Weights of a small GPT-style language model, trained from scratch on English Wikipedia: embeddings untied during training.
Each number is 128 + 32 x the weight over the matrix's rms, rounded and kept within 0 to 255. Layers, rows and columns count from 0.

# layer 2 attention query, 256x256, rms 0.0722, rows 0-52, columns 192-255
[[197  85 163 176 150 181 117 103 132  52 104 110 171 163 113 128 104  72  81 120 123 133  58  89 107 123 122  83 114  96 110 106 177  82 113 153 100 157 160 138 144 162  49 162 138  47 106 145 186 164 181 122  76 133 124 164  96 139 115 122 166 143 125  56]
 [134 118 171 120  99 150  91 207 100 117  79 130  95 199 129 173 187 173 131 147 136 171  88 131 133 167 139 175 150 134 164  86  90 101  99 137  86 135 112 163 113 179 140 150 172 190  83  94 142 181  68 121 168 188 115 158 173 172  98 132 139  47 207 100]
 [ 96 122 113  41 126  79 139 132  95 144 132 199 117 104 175 152  76 105 182 158 161  70  71 149 148 195 121 160 119 161  17  51  53  82 165  37  90 150  71 142 142 130 158 119 117 149  38 170 211  93 167 100  55 127 199  95 117 172 174 141  80 242 186 129]
 [ 90 173 120 112 118 208 118 112 118 120 216 135 213  91 181 167 191 110 150 160 190 133  66 168 118 123 127 148 156  88 136 171 190 141 193 120 160  74 104  47  50  81 141 171  99  97  43 152 102  68 162  97 133  92 131  97  97  86 107 129  84 155 197 106]
 [136 176 155  84  78 150  86 142 135 121  99  98  86 181 110 134 209 156 145 156 114 130 112 124 115  87 142 178 141 104 139 124 178 139 167 138 153 112 142  94 117 135 126 193 204 176 172  79 171 153  99 113 165 167 136 135 190 184  87  77 107  81 122 124]
 [112 157 134 112 145  36 170 170 120 169  82 129  78 170 126  95 102 180 127 110 173 116 200 138 123 112 183 132 151  94 160 137  95 146 126 109 152 115 125 175 125 120 198 138 138 170 156  95  90 138 126 145 170 132 129 158 187  94 128 162 114 111 114 139]
 [145 150 107 172 142  83 145 122 168 105 159 102 121  95 118 126 164 133 104 159  89 179 149 124  93 112 127 120  88 137 122 160 213 123 139 180 165 117 188  93 113 136 131 123 188 151 142  94  90  88 128 109 114  90 121 140 133 159 123 136 146 111  92 124]
 [160 104 145 149 158 144 124 141 148 145 111 132  69 163  91 101 146 115 107 117 134 111 134 106 139 147 143 163 116 123 190 108  98 120  64 157  83 150 100 192 157 154 175 183 139 105 117 131 138 159  98 140 173 188  93 205 171 160  82 155 155 116 194 101]
 [114  96 151 122 189 131 116 100 121 119 215 115 105 138 128  85  91 139  97 130  95  83 164 122 140 109  95 114  81 159 139 146 105 122  55 142 147 126 118 156 141 111 152  55 106 103 108 143  67 143 191 180 117  84  94 138  95  56 162 156 139 210  50 174]
 [117  64 118 182 137 159 100 105 113 116 137 115 127  91 136 139 110 121 173 132 100 182  34 100  75 154 128 169 123 159 140 130 161 136 111 136 127 140 126  63 116 131 122 136 137 104 102 126 154  86  97  97  91  99 137  77  71 116 180 131 147 127 173 108]
 [144 119 128 127 111 207  97 147 128 124 115 141  84  83  25 115 150 142 101 186 130 106 149 133 136 103 164 129 133 134 168 124  86 103 100 124 120 167 112 150 159 154 108 152 170 136 148 106 115 140 121 103 166 175 127 143  93 179 132  81 124 121 136 124]
 [113 140 127  36 179 132 109 131  91 163 119 182 144 146  94  86 129  87 132 104 140  75 127 135 135 101  92 141 168 105 105  90  67 129 146 104 114 146  86 125 144 113 137 137 108 115 149 157 197 127 133 152 132 166 117 135 191 131 128  97 103 112 123 105]
 [135 103 119 145 150 152 123 143 129 120 134 152 121  84  97  87 100 112 123 153 117 116  95 123 108 161 124 118 135 130 139 128 120 137 141 118 132 154 135  72 140  96  92 115 155 108 145 136 160 113 167 116  28  98 180  44  33 121 218  78 156 172  88 125]
 [ 84  91 122 116  99  74  83 128 102 128 112 128 167 109 167 152 184 141 116 153 150 160  26 169  93 123  91 169 136 162  63 109  91 102 212 118 131  98 146  81 120 147 159 136 144 159 114 173 182 102 132  75 149 137 206 114 135 163 104 134 108  76 159  95]
 [117 184 153 171 146  94 161 145 149 145 108 127 155 134 130  84 119  86  93  97 147 132 128 147 146 121  90 105  87 109 185 171 128 164 115 110 116 130 131 161 136 172 136 112  98  99 163 156 108 131 157 145 118  70  96 111 164 106 108 167 143 157  88  75]
 [142 176 107 202 182 105 167  97 177 134  95 168 100  94 127 118  53 174 142 145 168 155 151  96  94 149 146  85 164 119 156 121 183 123  76 156 156 157 186 174 140 113 139 120  99  91 147  89  88 120 117  92 111 108  86 180 160 100 145 125 153 198  99 129]
 [124 185 131 127 139 160 139 155 144 183  45 126 134  84  78  92 125 116 104  96 171 111 118 107 141  69 109 111 159 133 171 109 123 159 165 136 117 145 115 106 111 138 118 159 114 109 169  91 130 138  94 165 132 110 124 130 198 148 115  58 135  88 102 164]
 [102 129 138  91 135 105 160 138 174 119 139 139 150 124 203 121 133 103 174 134 138  74 132 115 153 133  82 127 147  95 102 138 151 123 148 111 104 106 123 163 128  86 134  94  67 112 146 140 155 166 138 166 100 129 139 138 149 107 178 160 128 144  58 127]
 [119 126 171  87 135 180  88 203  95 174 101  89 174 118 113 139 207 115  94 188 109 131 156 111 151  57 119  93 150  96 105  84 104  71 166 142  90 166 100 119 133 168 141 162 157 166 131 114 157 163 165  92 109 185 154  94 149 167 125  57 148  41 153 148]
 [ 99 130 163  94  95 129 111 119 154 113  88 139 140 150 172 126 150 145 152  99 112 132 103 149 138 130  93 133 103  94  88 129 147 132 177  92 114 105 120 102 104 116 145 132  82 125 151 161 162  95 148 148 145 111 147 150 159 113 101 171 109 142 127  93]
 [100  76  76 120 190 181 119 179 167 123 102  62 222 155 125 130 126 111 151 149 125 170  90 190 144  85 169 175 105 114 118 114 167 141 169 107 111  98  98 106  82  95 169 198 130 210 145 150 145  87 101  90 117 162 161 101 165  65 110  84  79 101  80  79]
 [112 188 130 122  75 131 109 153 139 140 104 130 161 153 160 140 132 116 116 116 118 101 118 112 137  85 123 107 113 135 114  97 100 111 160 104 145 143 106 202 124 117 175 154  71 158 126 146 164 149 128 142 101 121 147 150 169 115 125  91 147 161 102 114]
 [116 128 169  52 117 137 148 101 104 119  90 174 134  72 163 143 118  99 149 135 129  85 121  85 140 111 149 106 191 114 125 126 159 122  68 157  71 158 124  90 135  86 137 124 101 125 160 115 172  91  87 144  98 135 101 123 134 106 143  67 133  99  78 112]
 [ 64 118 132 102 124 133 156 142 101 100 114 163 105 101 152  95 146  76 142 125 141 114 117 193 159 139  93 113 115  96  64 124 136  89 185  89 130 114 127  71 199  98 124 137 126 187 143 172 167  94 142 106  95 144 160 117 143 129 196 133 123 154 166 137]
 [109 154  80 138 139 144 117 143  90 175 120 112 115 157  22  93 106 136 119 149 136 127 124 182 120 102 182 115 116 150 146 119 101 183 185 124 135 144  80 102 130 155 149 104 212 181 122 121 135 139  70 113 108 134 158 126 133 147 121  56 151  94 163  80]
 [115 165 151  82  71 120 122 131 155 161  57 186 102 144 181 145 151 106 134 101 144  80 124 107 162 166  70  97 132 130 113 137 127  84 143  90  99 104 126 133 124  68 146 164 103 145 131 120 164 159 122 154 129  94 110 165 164  88 167 147 140 151 134 141]
 [132 146 150  74  79 134  61 136  77 151 130  96 131 127 136 177 137 120 115 190  98 125  73  95 110 189 150 140 132 155 152 119  93 145 117 156 117 138  53 126 157 134 136 116 165 178  78 149 135 111 120  97 153 116 173 154 114 153  81  84 150  69  51  92]
 [ 79 150 120  67 125 138 149 165 184 188  69 158 158 125 151 111 141  71 160  78 107  86 146 142 155 109 103 103 125  87 118 112 157  90 149 115  88 178 115 108 142  47 108 173 150 115 146 110 153 110 116 183  74  98 102 127 160  79 131  89 165 150  88 132]
 [149  73 140 121 186  99 127 102 187 108 111 200 105 119 114 163 123 136 140  99 146 135 114 164 182 179 112 111 151 121 106 186 165  80 127 113 137 121 118 112  92  82 167 143 100  93 154 134  67 103  86  80 116 104  81 210 144 120 182 203  89 150 143 177]
 [174  98 153 167 180 183 140  91 130  89 185  61 109 143  99 130 126 141 124  70 127 154 136 117 114  57 130 157 138 166 158 126  99 148  72 149 164 159 112 122 150 157  67  57 122 100 141 154  73 139 153 183 154 141 106 147 190 133 128 175 135 126 121 125]
 [181  39  66 161  66 144  76 100 126  65 107 121 120 148 228 222 128 139 124  77 173 178  41 103  86 163 105 180 146 107  97 121 178  78 134 147 136  69 110 106  95 132 160 184  87 135 108 146 139 110  81  91 123 149 168 130 176 133  64 132 123 102 146  62]
 [178 119 159  94 151 124 117  66  79 123 125 132 105 104 133 148 114 151 121  92 124 130  94 136  63  43  99 142 172  87 119 114 148 137  68 126 123 155 119 153 126  92  89 104  87  23 135 159 124 114 165 134 109 114 133 148 124 110  86 146  98 119 108 127]
 [ 92 192  87 102 109 145 117 152 165 148  60 147 144 132 116 131  82 121 157 110 121 125 154 145 131 136 157 101 129 114 130 104 115 151 178  99 107 132 111 152 112  69  98 142 109  89 100 126 108 168 150 147 120  92 141  91 113  83 101 103 140 133  86 121]
 [ 98 249 225  95  94 131 123 112 154 223 121 172  37 176  94  14  61 166  95  50  65   8 217  66 169 118 134  41  64  94 164 116   9 168  90  68 122 221 131 223 174  93  89 118 114 167 144 112 120 203 175 178 170  68  26 196 102  43 208  96 174 212  93 227]
 [136 192 113 159 140 121 116 148 148 174 104 121 127 120  96 121  84 145 169  98 128 149 109 120 102  88 178 160 142  68 137 164 157 219 140 144 161  85 113 118  99 138 109 166 153 135 122 139 129 107 130 124 106 110 149  78 101  90  68  96  97 137 105 109]
 [115 159 132  77 130  84 168 175 133 162 108 165 116 145  81 113 129 110 140 140 157 144 149 159 126 138 107 123 145 147 147 119  96 140 194  89 113 158 132  89 144 147 128 151 161 151 100 103 137 138 119  82  64 107 174  99 130 123 144  75 135 150 117 122]
 [135 165 134 140 145 121 119 155 126 118 107 118 150 135  97 130 183 156 141 189 109 157 149 138 151 125 148 121 108 120 121 128 101 179 154 163 159  69 110 154 145 126  70 138 114 189 145 111 145 133 129 134 108 144 172  84 149 127  86 153 157 113 141  87]
 [128 184 144 114  91 156  88  97 154 103 127 171 103 165 138 105 119  80 134  82  93 159 129 134 146 180 160 148 125 175 110 125 100 151 143 104 115 115  86 138 151 167 122  92 116 207  88 145 186 102 114 167 172 157 147 142 144 114 103  73  96 165 119 142]
 [135 110 117 103 149 133 167 130 106 120 164 147  93 122 127 116 126 110  67 130 101 102 135 118  73 118 114 155 185 168 180 135 120 131 123 124 146 110 176 122 101 155  88 136 151 155 135 142 212 115 106 144 124 112 110 202 146 189  83 136 107 121 183 107]
 [130 131 108 153 122 152  91 123 109 106 124 102  97 127 110 110 186 200 139  41 112 164  88 111  86 192 119 171 102 142 145 125 155 135  88 157 162  99 100  83  93 186 111 147 167 117 119 109 135  47  67 148 174 133 180 118  80 138 119 170 120  94 116 135]
 [121 112 131 104 149 128 161 127 133 140 119 151 145 114 135 131 128  81  96 174 117 127 147 108 150 116 101  81 115 160 134 141 146 106 110 132  83 137 115 129 141 102 144 126  90 134 144 106 109 136 157 148 114 128 118 118 149 127 133 148 137 143 137 145]
 [150  77 118 111 148 167 151 133 159  85 118  76 106 103 166 119 169 108 116 138 105 125 148 128 162 151 127 119  78 102 122 137 123  63 113 184 125 222 108 111 138 136 140 160 114 142 165 173 136  96  77 172 109 147 118 162 141 129 173 171 118 134  99 132]
 [160 132 133 135  69 157 147 145 166 135 164  73  90 168 144 146  97 131 115 172 124 131 128 124 142 171 167 168 166 127  58 167 157 113 166 107 159  98 149  90  93 142 215 164 132 156  88 168  99 156 115 100  56 180 144 152 142 142 127 113 130 133 162 117]
 [128 114 108 134 136  72 128 118 112 156 145 215 106 115  83 148  92 162 139  88 139 112 140 118 108 196 154 149 185  87 154 110 192 126 141 159 205 149 167  72 160 114 147 163 133  92 128 146 129 101 141  86 159  89 106  96 189 150 143 168 115 141 131  91]
 [117 131 178 119 196 122 164 123 158 106 123  82 167 127 100 105 162 164 135 110 142 154 146 149 168 158 164 119 126 120  92 187  64 114 159 134 165  97 126 107 145 186  79 120 156 169 112 150  69  90  97 148  93 120 128 197 168 132 121 183 101 138 117 139]
 [162 144 125 116 150  79 123 140 161 104 119 183 164 101 113  95 105 132 124  70  87 112  99 141 177  81 101 126 113 145 212 120 118 119 124 105 110 154  86  83 162 112 203  70  84 149 195 160 193 127  87 141  84 164 106  94 205 111 152  93  60 222 104 121]
 [150 152 111 160 122 167 153 109 129 184 134 104 153 188 119 107  63 137 138  97  97 158  97 110 103 124 146 144 114 179 140 115 201 139  71 129 149 140  79 140 103 111 120 188 126 117 175 159 143 133 162 183 144  88 134 151  58 157 162 148 112  82 104  81]
 [152 123 137 115 109 163 170 169 116 124 112  88  85 145 129 127 135  97  82 149  63 132  88 148 144 116 124 116 142 125  93 124 106  85  95 119 150 142 106 102 141 159 133 176 118 115 159 214 104 150 141 142  50 166 131 159 135 127 110  93 127 156 164 104]
 [158 124 182 130 137 112 174 109 124 149 164 154 190  61 113 116 156 107 152 165 111 154  99 149 145 181 141 151 133 111 111 147 126 171 133 113 137  73 142 104  98  93  91 123  87  81  88 103 105 159 164  94 106 111 111 135 181 119 149 167  83 127  91 194]
 [107 116 165 149 177 103  87 120 196  87 138  55 120 135 109 164 125 127 124 135 219 145 163  94 142 118  83 120 128 146 163  96 133 173 157 105  82 118 105 109 124 115 100 147 181 184 145 122 166 146 158 147 156 128 129 153  98 149 143 158 123 122 192  86]
 [122  72 178  86 115 125 176 123  51 164 181 115 145 162 117 139 171 104  67 152  89 137 132 142 129 113  67 195 184 158 111 143 148 117 111 146 153 124 150  56 167 148 163  83 142 160 151 161 152  90 103 136 107 159 160 125 134 147 159 105  83  80 110 202]
 [152 134 114 200  94 153  75 130  93 159  88 101  58 109 119 118 154 163  94 155 128 145 165 123 119  90 133  62 124 110  82 140 117 161 100 143 127 109 170 170 138 142 145 150  93 120 113 135 122 165 163 145 181 119 121  97 120 150  87 135 157 130 172 114]
 [164 142 140 182 118 113 108  77 117 113 166 179 115 133 109 134 136 163 119 185  96 128 116 120 114 134 141 119 136 150 122 170 163 168 102 137 120  73 157 110 137 130 126 125  68 122 116 125 124 123 179 138 127 117 101  97 162 129 176 150 156 103 156  93]]
# layer 2 attention key, 256x256, rms 0.0708, rows 0-51, columns 192-255
[[ 70 200 105 118  62  98 130  82 133  90 116 161 110 109 125 144 127 142 166 151  97  79 139 144 160 119 172  94 123 100 101 111 122 103 169  33 114 105  87 134 139  82 170 132 193 126  80 207 176 138 135  57 178 108 176 140  88 104 119 107  83 163 132 168]
 [137  59  81 176 116 162 172  87 207 121 192 147  87  65  86 104 155 120 151 117 117 154 132 152 136 103  48 155 148 142 141 109 212 144 168 138 133  52 112  64 121 137 103 166 143 120 171 148 149  95  82 133  90 105 160  80 111 151 159  85 136 100 147 120]
 [248 141  92 117 204 103 101 137 150 156  64 145 130  92  76 118  71  64 141 198 120 147 159  92 142 123 140  93 166 133 165 126 134 144 121 140 159 125 171 105 174 128  99 121  89  75 203 141 117 168 131 155  95 116  60 166 148 133 140 138 161 125  65 141]
 [138 149 161 139 176  84 169 152 166 131 177  72 148 107  94  91 122 147 103  93 152 106 126 175 121 102 128 147 161 123  66 188  61 152 166 121  94 124  99 156 107 110 186 156 115 136 140 130 147  79 162  59  66  93 125 144 160  96 139  72  86 195 130 128]
 [120  47 166 185 131 253 115  54 135  88 175 128 127  95 116 117 197 103  65  92 103 168  90 223 112 116 108 173 146 182 162 185 201 122 104 149 144  79 137  80 107 190  78 176  80 104 132 121 166  91 136 111 159 152 135  91  72 147 112 181 102  89 180 160]
 [116 108 185 159  74 155 156 163 117 164 128  64  98 179 220 144 185 145 103  90 146 160 145 114 125 129  90 115 166 101 154 129 171 116 143 204 169 143 167  36 118 124 142 144 164 184 149 117 159 108 120 103 151 163 149 109 146 140 111 118 105  71 120 101]
 [139 115  97 111  38 148 118  90 120 162 183 128 143 130 177 152 137 136 103 170  83  93 176 102 156 114  70 121  95  91 132 178 193 139 174 123 140  97 131  96 136  48  95 205 164 124 109 194 175  89 160  65 121 135 127  99  62 120  87 105 101 130 140 134]
 [154  98  63 140 129 127 131 161 126 154 167 102 134 122 115 112 177 130 134 107 138 126 161 169 106 106  97 134 189 118 136  50 125 140 182 140 136  92 140 107 151 134 100 145 147 164 160 105 123 121  97 127  59 162 187  78  78 164 120 131 106  48  88 169]
 [118 181  98  95 110 108 162 169 164 128 120 153 147 131 123 143 132 131 121 188  45 123 161 110 162 124 164 120 147 104 131  85 108 143 172 155 161 113 112 102 151  74 153 106 200 162 121 173 113 149  96 146  95 153 110 109 167 125  84  84 102 104 121 150]
 [158 136  98 126 139 115  77  66 105  97 123 153 151 121 105 141 110  82 155 166 138  80  98 120 148 119 179 114 134  78 126  97 131 140 134  36 113 101  55 152 163 132 116 153  98  71 129 187 159 152 153 124 102  99 141 160  66 102  96 171  90 183 111 116]
 [130 125 120 141 105 118 105 118 108 115  77  83 128 149 153 125 175  79 177 145 188 167 180 133 138 179 139 108 145 147 119  47  87 105 100 108 114  94 192 127 150 167 128 117 105 159 135  86 134 135 104 129 178 161 146 124  94 167 103 146 155  68 151 169]
 [161 139 109 143 126 132 108 141 138  95 107 159  97 152 121 149 102 138 129 141 111 139 113 142 145 178 140 127 123 173 118 120 117  93  92 129 130 134 144 120 128 130 140 111 109 155 166 117 111 134  97 130 155 122 107 136 176 135 153 121 154 130 142 157]
 [194 167 125 100  88  81  84 108 146  99 120 132  55 137 158 144  65  78 147 162  78  98 133  90 109 168 148  64 112 168 109 113 114 116  70  98 111 133 135 147 186 123 135 139  97  72 133 150 110 158 106 128 131  97  77 179 110 127 126 125 148 188 127 132]
 [106 100  98 145 146 193 139 111  90 123 215 137  97 112 130 124 143 148 105  82 147 133  50 176 124  75 141 160 117 104 118 159 157 116 177 122 124  67 123  98 111 133 145 160 124 100 128 167 170  93 150  65 147 102 165 125  87 109 177 169 106 172 152 110]
 [112 128  39 113  44  96 160 106 117 143 128 139 164 111 153 146 149 156 133 115 123 136 113 154 116 124 143 129 114 108 125 137 113 141 176  91 132 122  97 128 138 118 134 194 196 120  39 130 131 124 171  46 125 138 216  43  39 130  59  95  92 123  90 107]
 [167 194 156 120  55  81 135 176 142 110  75  87 137  95 162 114 135  97  98 143 197 162 128 105 128 107 112  79  96 108 146 107 128 125 135 104  89 131  98 126 142  82 122 120 152 150 153  98 126 107 134 148 104 110 131  66 148 105 123  77 119 106 146 120]
 [151 160 151 115  39 128 112 128 133  95  91 147 107 118 210 139  96 129 111 135 160 140 144  92 141 173  96 129 125 104 138 112 189 111 107  98 114 194 102 114 147 105 143 145 114 106 154  86 132 104 113 121 140  98 111  90 143 130  89 106 102 138 134 131]
 [112 166 139 125 160 107 158 162 173 182 123  77 119 113 142  95 110 124  92 218  12 100 158  62  86  75  99  82 145  85 144  97 145 175 145 212 166 141 108  90 133 116 144 106 158 150 169 133  79 147 107 201  67  89  64 168 184  92 129  55 139 135  68 123]
 [ 95 157 125 123 149 153 143 125 128  84 141 141 108 102 167 137  97 124  86 174 140 144 127 134  93  84 151  92 116 160 155 109 145  99  98 110  96 122 120 129 119 121 157 121  66 154 150 153 110 128 104 144 151 108  78  98 144 126 162 111 135 125 158 105]
 [111 139 156 111 149 153 166 121 134 198 173 144 158 123  83 132 127 160  81 115  65 102 116 119 137  77 134 150 167  93 118 219 134 151 152 161 151 134 131 119 107  89 144 161 175  99 113 163 126 140 154 117  87 136 150 148 149 108 125 106  64 134  51  93]
 [145 138 108 136  93 135 135 108 123 135 144 137 119 113 149 127 120 133 120 121 157 116 133 122 124 152 153 134  81 144 126 120 131 111  95  98  80 129 105 153 148 117 131 150  97 125 140  82 152 116 114 116 172 113 138 121 126 145 149 127 118 136 144 106]
 [ 84 145 179  95 115 159 143 128 133 163 170  86 133 134 138 151 145 153  57 101  62 148 130  77 115 101 141 137 162 124 113 134  85 199 126 185 197  93 183 122  86 134 139 146 178 126 122 139 147 125 160 130 128 162 144 137 174 138  81 108 102 101 122  51]
 [109 131 156 100  87 110 116 112 146 129  90 116  98 142 194 149  40  83 137 176 110 104 141  28  96  89 104  82 123 112 163  28 160  91  72 152 119 175 113 119 184 120 133  91  53 134 127 136 118 156 115 139 123  91  92 130 100 128 131  90 146 173 121 129]
 [103 105 103 140 151 141 158 119  98 176 180  63 130 140 115 115 145 157  56 104  97  80 138 134 134  91 121 123 168  76 144 168 114 158 162 140 150  92 151 121 130 164 149 133 136 107 146 191 133 139 137 117  90  91 161 153 142  95 148 127  94 162  69 138]
 [121 157  96 132  68 119 102 129  97 131 192 128 120 132 137 151 154 151 109 107 125 164 136 129 130 185 202 150 115 135  77 107 147  85 158  91  90  98 121 104 132 140 169 165 110 156 116 125 154  74 105  73 125 160 169 132 108 188  94 125 105 129 112 117]
 [101 121 115 101 164 114 146 175 149 217 109 121 150 126  96 102 113 124 108 182   4  88 151  94 143  95 112 141 147  95 196 185 117 231 161 181 164 135 137 131 152 130 149 144 187  97 193 139 111 166 164 222  54  81  43 150 153  57  66  95 123 149  94 104]
 [116 189 145  86 137  53 124  92 127 140 118 156 100 121 151 152  54 115 120 147 182  74 147 105 152 132 147 135 142 125 103 120 119 130  72 102 127 173  98 162 166  82 174 135 122 145 113  92 122 113 124 155 154 135 116 146 104 171 142 105 167 127 118 110]
 [127 128 106 104 106  95 136 170 162 195 121  61 119 161 163 106 109  75 111 213  27  70 129  58  88  93  99 103 102  94 152 104 110 157 155 141 145 155 130 111 168  86 188 155 158 131 182 161 125 190 127 176 116  85  99 126 135  64 107  94 138 176  69 112]
 [ 93 114 120 113 154 153 142 144  97 120 140 152 165 123  64  97 162 165 132 127 128 126 135 172 128 153 126 121 117  99 150 142 131 182 179 141 125 102 175 143 114 159  94 143 121 145 162 140  81 127 145 124 162 107 117 112 160  92 181 106 121 116 109 163]
 [156 113 132 133 103 133  84 104 163  58  74 134 132 139 186 140 106 113 150 131 138 125 122 106  82 140 149 114  88 179  93  60 127  89  69  82 107 156  52 140 121 141 131 139  89 108 137 106 158 118  80 146 126 123 122 117 120 131 100 127 141 115 177 171]
 [124 141 150 142 146 124 140 113 123 141 102 169 148  94 113  94 101 117 146 142 156 118 143 110 123 119 126 162 124 111 122 144 100 158  85 137 123 129  73 158  89  96 114 136 140  95 133  98 112 139 138 144 121 139 118 146 121  87 144 125 117 110 123 129]
 [160 114 121 122 123 145 103 128 173 175  74 149  97 105 125 126  59 112 130 152 140  97 151  77 111  96 125 109  88 120 101  78 140 123  38 132 127 159  71 156 136  70 111 112 123  70 114  99 124 165 101 144 138 133 128 100 107  99  96 136  93 199 130 161]
 [ 93 149 146 123  42 119 162 153 166 201  75 117 127 139 190  96  75  94 149 169  50 100 170  93 103 145 142 122  38 131 149  86 119 162 182 100 133 134  82 155 145  83 145 210 151 103 136  73 105 144 117 181  85  99 101 134 136  50  51  85 147 120  95 120]
 [131 116 121 150 148 141 122 164 153 134 142  94 148 155 117 118 144 142 131 113 122 138  97 143  95 129 112 153 113 127 157 164 131 122 159 169 145  98 167 111  88 158 125 119 151 134 129 145 120 156 155 141 134 139 105 121 136 135 121 130 134 136 127 104]
 [175 160 109  98  51 110  98 108 153  78 112  88 139 103 167 141 109 117 155 145 173 109  93 119 158 186 153 149  91 153  75 145 147  68 150 105 101 122 120  53  74 101 142 184 106 100  97  97 180 115 160  32 197 141 176 115  89 180 102 144 104 151 170 110]
 [116 153 108 169 126 117 148 160 125 179 140 121 127  94 106  57 165  80 113 145  47 133 150 150  75 121 117 109 117 117 173 131 134 184 211 136 137 107 119  58  95 104 133 194 115 181 206 129 125  76 137 169  79  72 172  94 133  61 110 123 103 182 102 165]
 [126 110  71 150 135 118 170 126 126  91 174 141 142 128 121 123 192 181 147  99 135 143  90 189 143 169 183 126 146 117 114 136 145  65 150 117 160 124 160 115 135 128 119 130 184 173 102 129 102  81 155 107 167 163 128 103 151 140 136 127 101 119 161 141]
 [134 170 176 138 141  97 127 147 174 168 116 134 120 131 136  61 102  77 138 141 124 101 108 124 118 142 100 137 134 148 143 178  89 130 155 108 112 100 122 138 118 155 141 128 180 166 143 127 166 125 128 166  99 119 121 111 151  84 135 140 142 153 101  85]
 [125 120 158 130 136 104  68 133 122  70 108  86 113  77 130 143 191 131 136 126 127 166 120 162  99  82  89 103 160  90 137 140 143  88  99 131 134 151  91  86 140 150 115 135 133 107 159  68 108 109 130 113 132  97  82 133  94 148 135 100 124 146 118 171]
 [173 180  86 113 122  93 101 103  91  67 132 145 118  95 104 174 165  86  93 101 174 100  93 156 107 129 109 159 180 108 120 137 146 126  96 100 127 147 146  93 114 135 157 104 151 101 101 109 111  83 148 125 163 124 135 148 105 200 137  89  92 151 129  76]
 [140 124 177 121 174 155 143 113 152 141 166  96  77  75  86 104 100 138  95 158  56  62 156  64 113 122 146 103 168 176 198  92 122 214  75 186 125 109 202 180 199  86  96  94 111 174 168 153  32 177  99 250  82  71  47 103 145  95 141  76 167 175  66 155]
 [140  96 146 139 124 149 147  69 107 100  81 131 150 160 162 139 150 125  73 146 173  49 103 116  98 101  82 120 188 129 125 123  95  76  95 110  91 105 120 168 130 153 145 125 142 110  96 186 120 119 107 109 111 165  96 148 111 203 142 137 177 123 181  64]
 [ 85 105 131 142 153 147 166 112 167 145 153 135 150 155  91  71 108 134 153 143 128 159 134 142 127 166 152 125 146 152 144 148  77 110 154 150 111 111 121 114  74 146 140 148 175  86 165 157 173 125 117 163 116 134  81 178 133 127 125 161 154 161  70 112]
 [126 148 141 157 141 106  89 108 127 106 120  94 111 123 122 152  91 111 187 146 173 140 178 151 134 103 110 131  83 165 158 136 151 140 129  98 101 187  74 103 116 113 118 118  77 161 171  86 157  76 129 147 163  63 185 114 131 107  53 134  95 127 154  94]
 [104 147 119 117 126  94 108 118 146  93 165 199 111 190 135 104 139 172 163 104 125 100 122 136 111  85 145 144 119 133 122 126 126 135 196 119 131 146 145 124  95 142 116 128 118 143 163 114 140 138  57 138 135 122 139 134 163 142 148 162 153  76 126 154]
 [171 114 173 130 153  95  61 146 126 232 129 105 144  97 124 115 120 149 146 140  59 105 144  81  89 147  98 124 130 145 129 162  90 150 112  95  66 116 142 115 162 168 116  81 115 179 127 168 162 133  68 150  70 121 139 103 128  82 131 179 134 169 108 101]
 [162 105 132 106  94 158 123 124 102  81 111 141 168 133 117 164 125 102 102 124 116 147 116 140 136 146 167 128  85 161 123 132 139  83 115 119 173 149 134 150 179 131 124 176 170 106 123 105  98 109 143 103 176 153  80 154  83 158  75 120 129 121 123 128]
 [116 182 146 124 112 169 148 120 159 123 113 111 137 164 142 133  83 131 110 147 137 149 149 139  90 139 120 130 135  69 156 103  55 118  95  96 120  98 106 179 113 139 127 200 134  92  88 169 122 122  92 167 136 154  91 163 112 143 113  82 155 143 124 124]
 [144 175 121  64 117 105 179 173 177 106  89 149 136 102 128 100 127 128 134 159 123  70 131 104 134 143 140 110 155 108 160 119 149  95 126  83 110 104 145 117 160 152  84 167 129 117 173 113 124 111 154 148 128  70 146 121 191 110 117 159 123 173 123 156]
 [ 98 142 187 182 123 138 102  88  87 164 156 122 152 108 112  97 155 146  90 106 124 138 104 136 113 126 122 152 112 175 116 110 138 182 137 162  48 144 104 107 100  60 135 125 133 157 144  84 117  87 113 120 113  53 133 151 140 130 161 142 131 111 132 120]
 [ 82 124 143 129 165 152  83  97 143 106 127 209 146 135 147 158 167 140 111 166 159  91 164 154 101 111 124 132 163  98 133 167 123 106 150 126 104 144 139 126  82 147 113  80 111 119 127 183 143 114 142 115 102 114 131 107  63 152  85 171  79  92 120 168]
 [193 111 103 119 150  66 123 108 136 100 123 110 108 137 134 115  78 125 112 140 184 174 116 153 147  88 133 163  71 151 124 126 113 110  88 108 103 129 113 150 106  98  96 145 131  48  83  42 144 137 153 113 169 119 111 133 120 175 115 132 110 136 157 102]]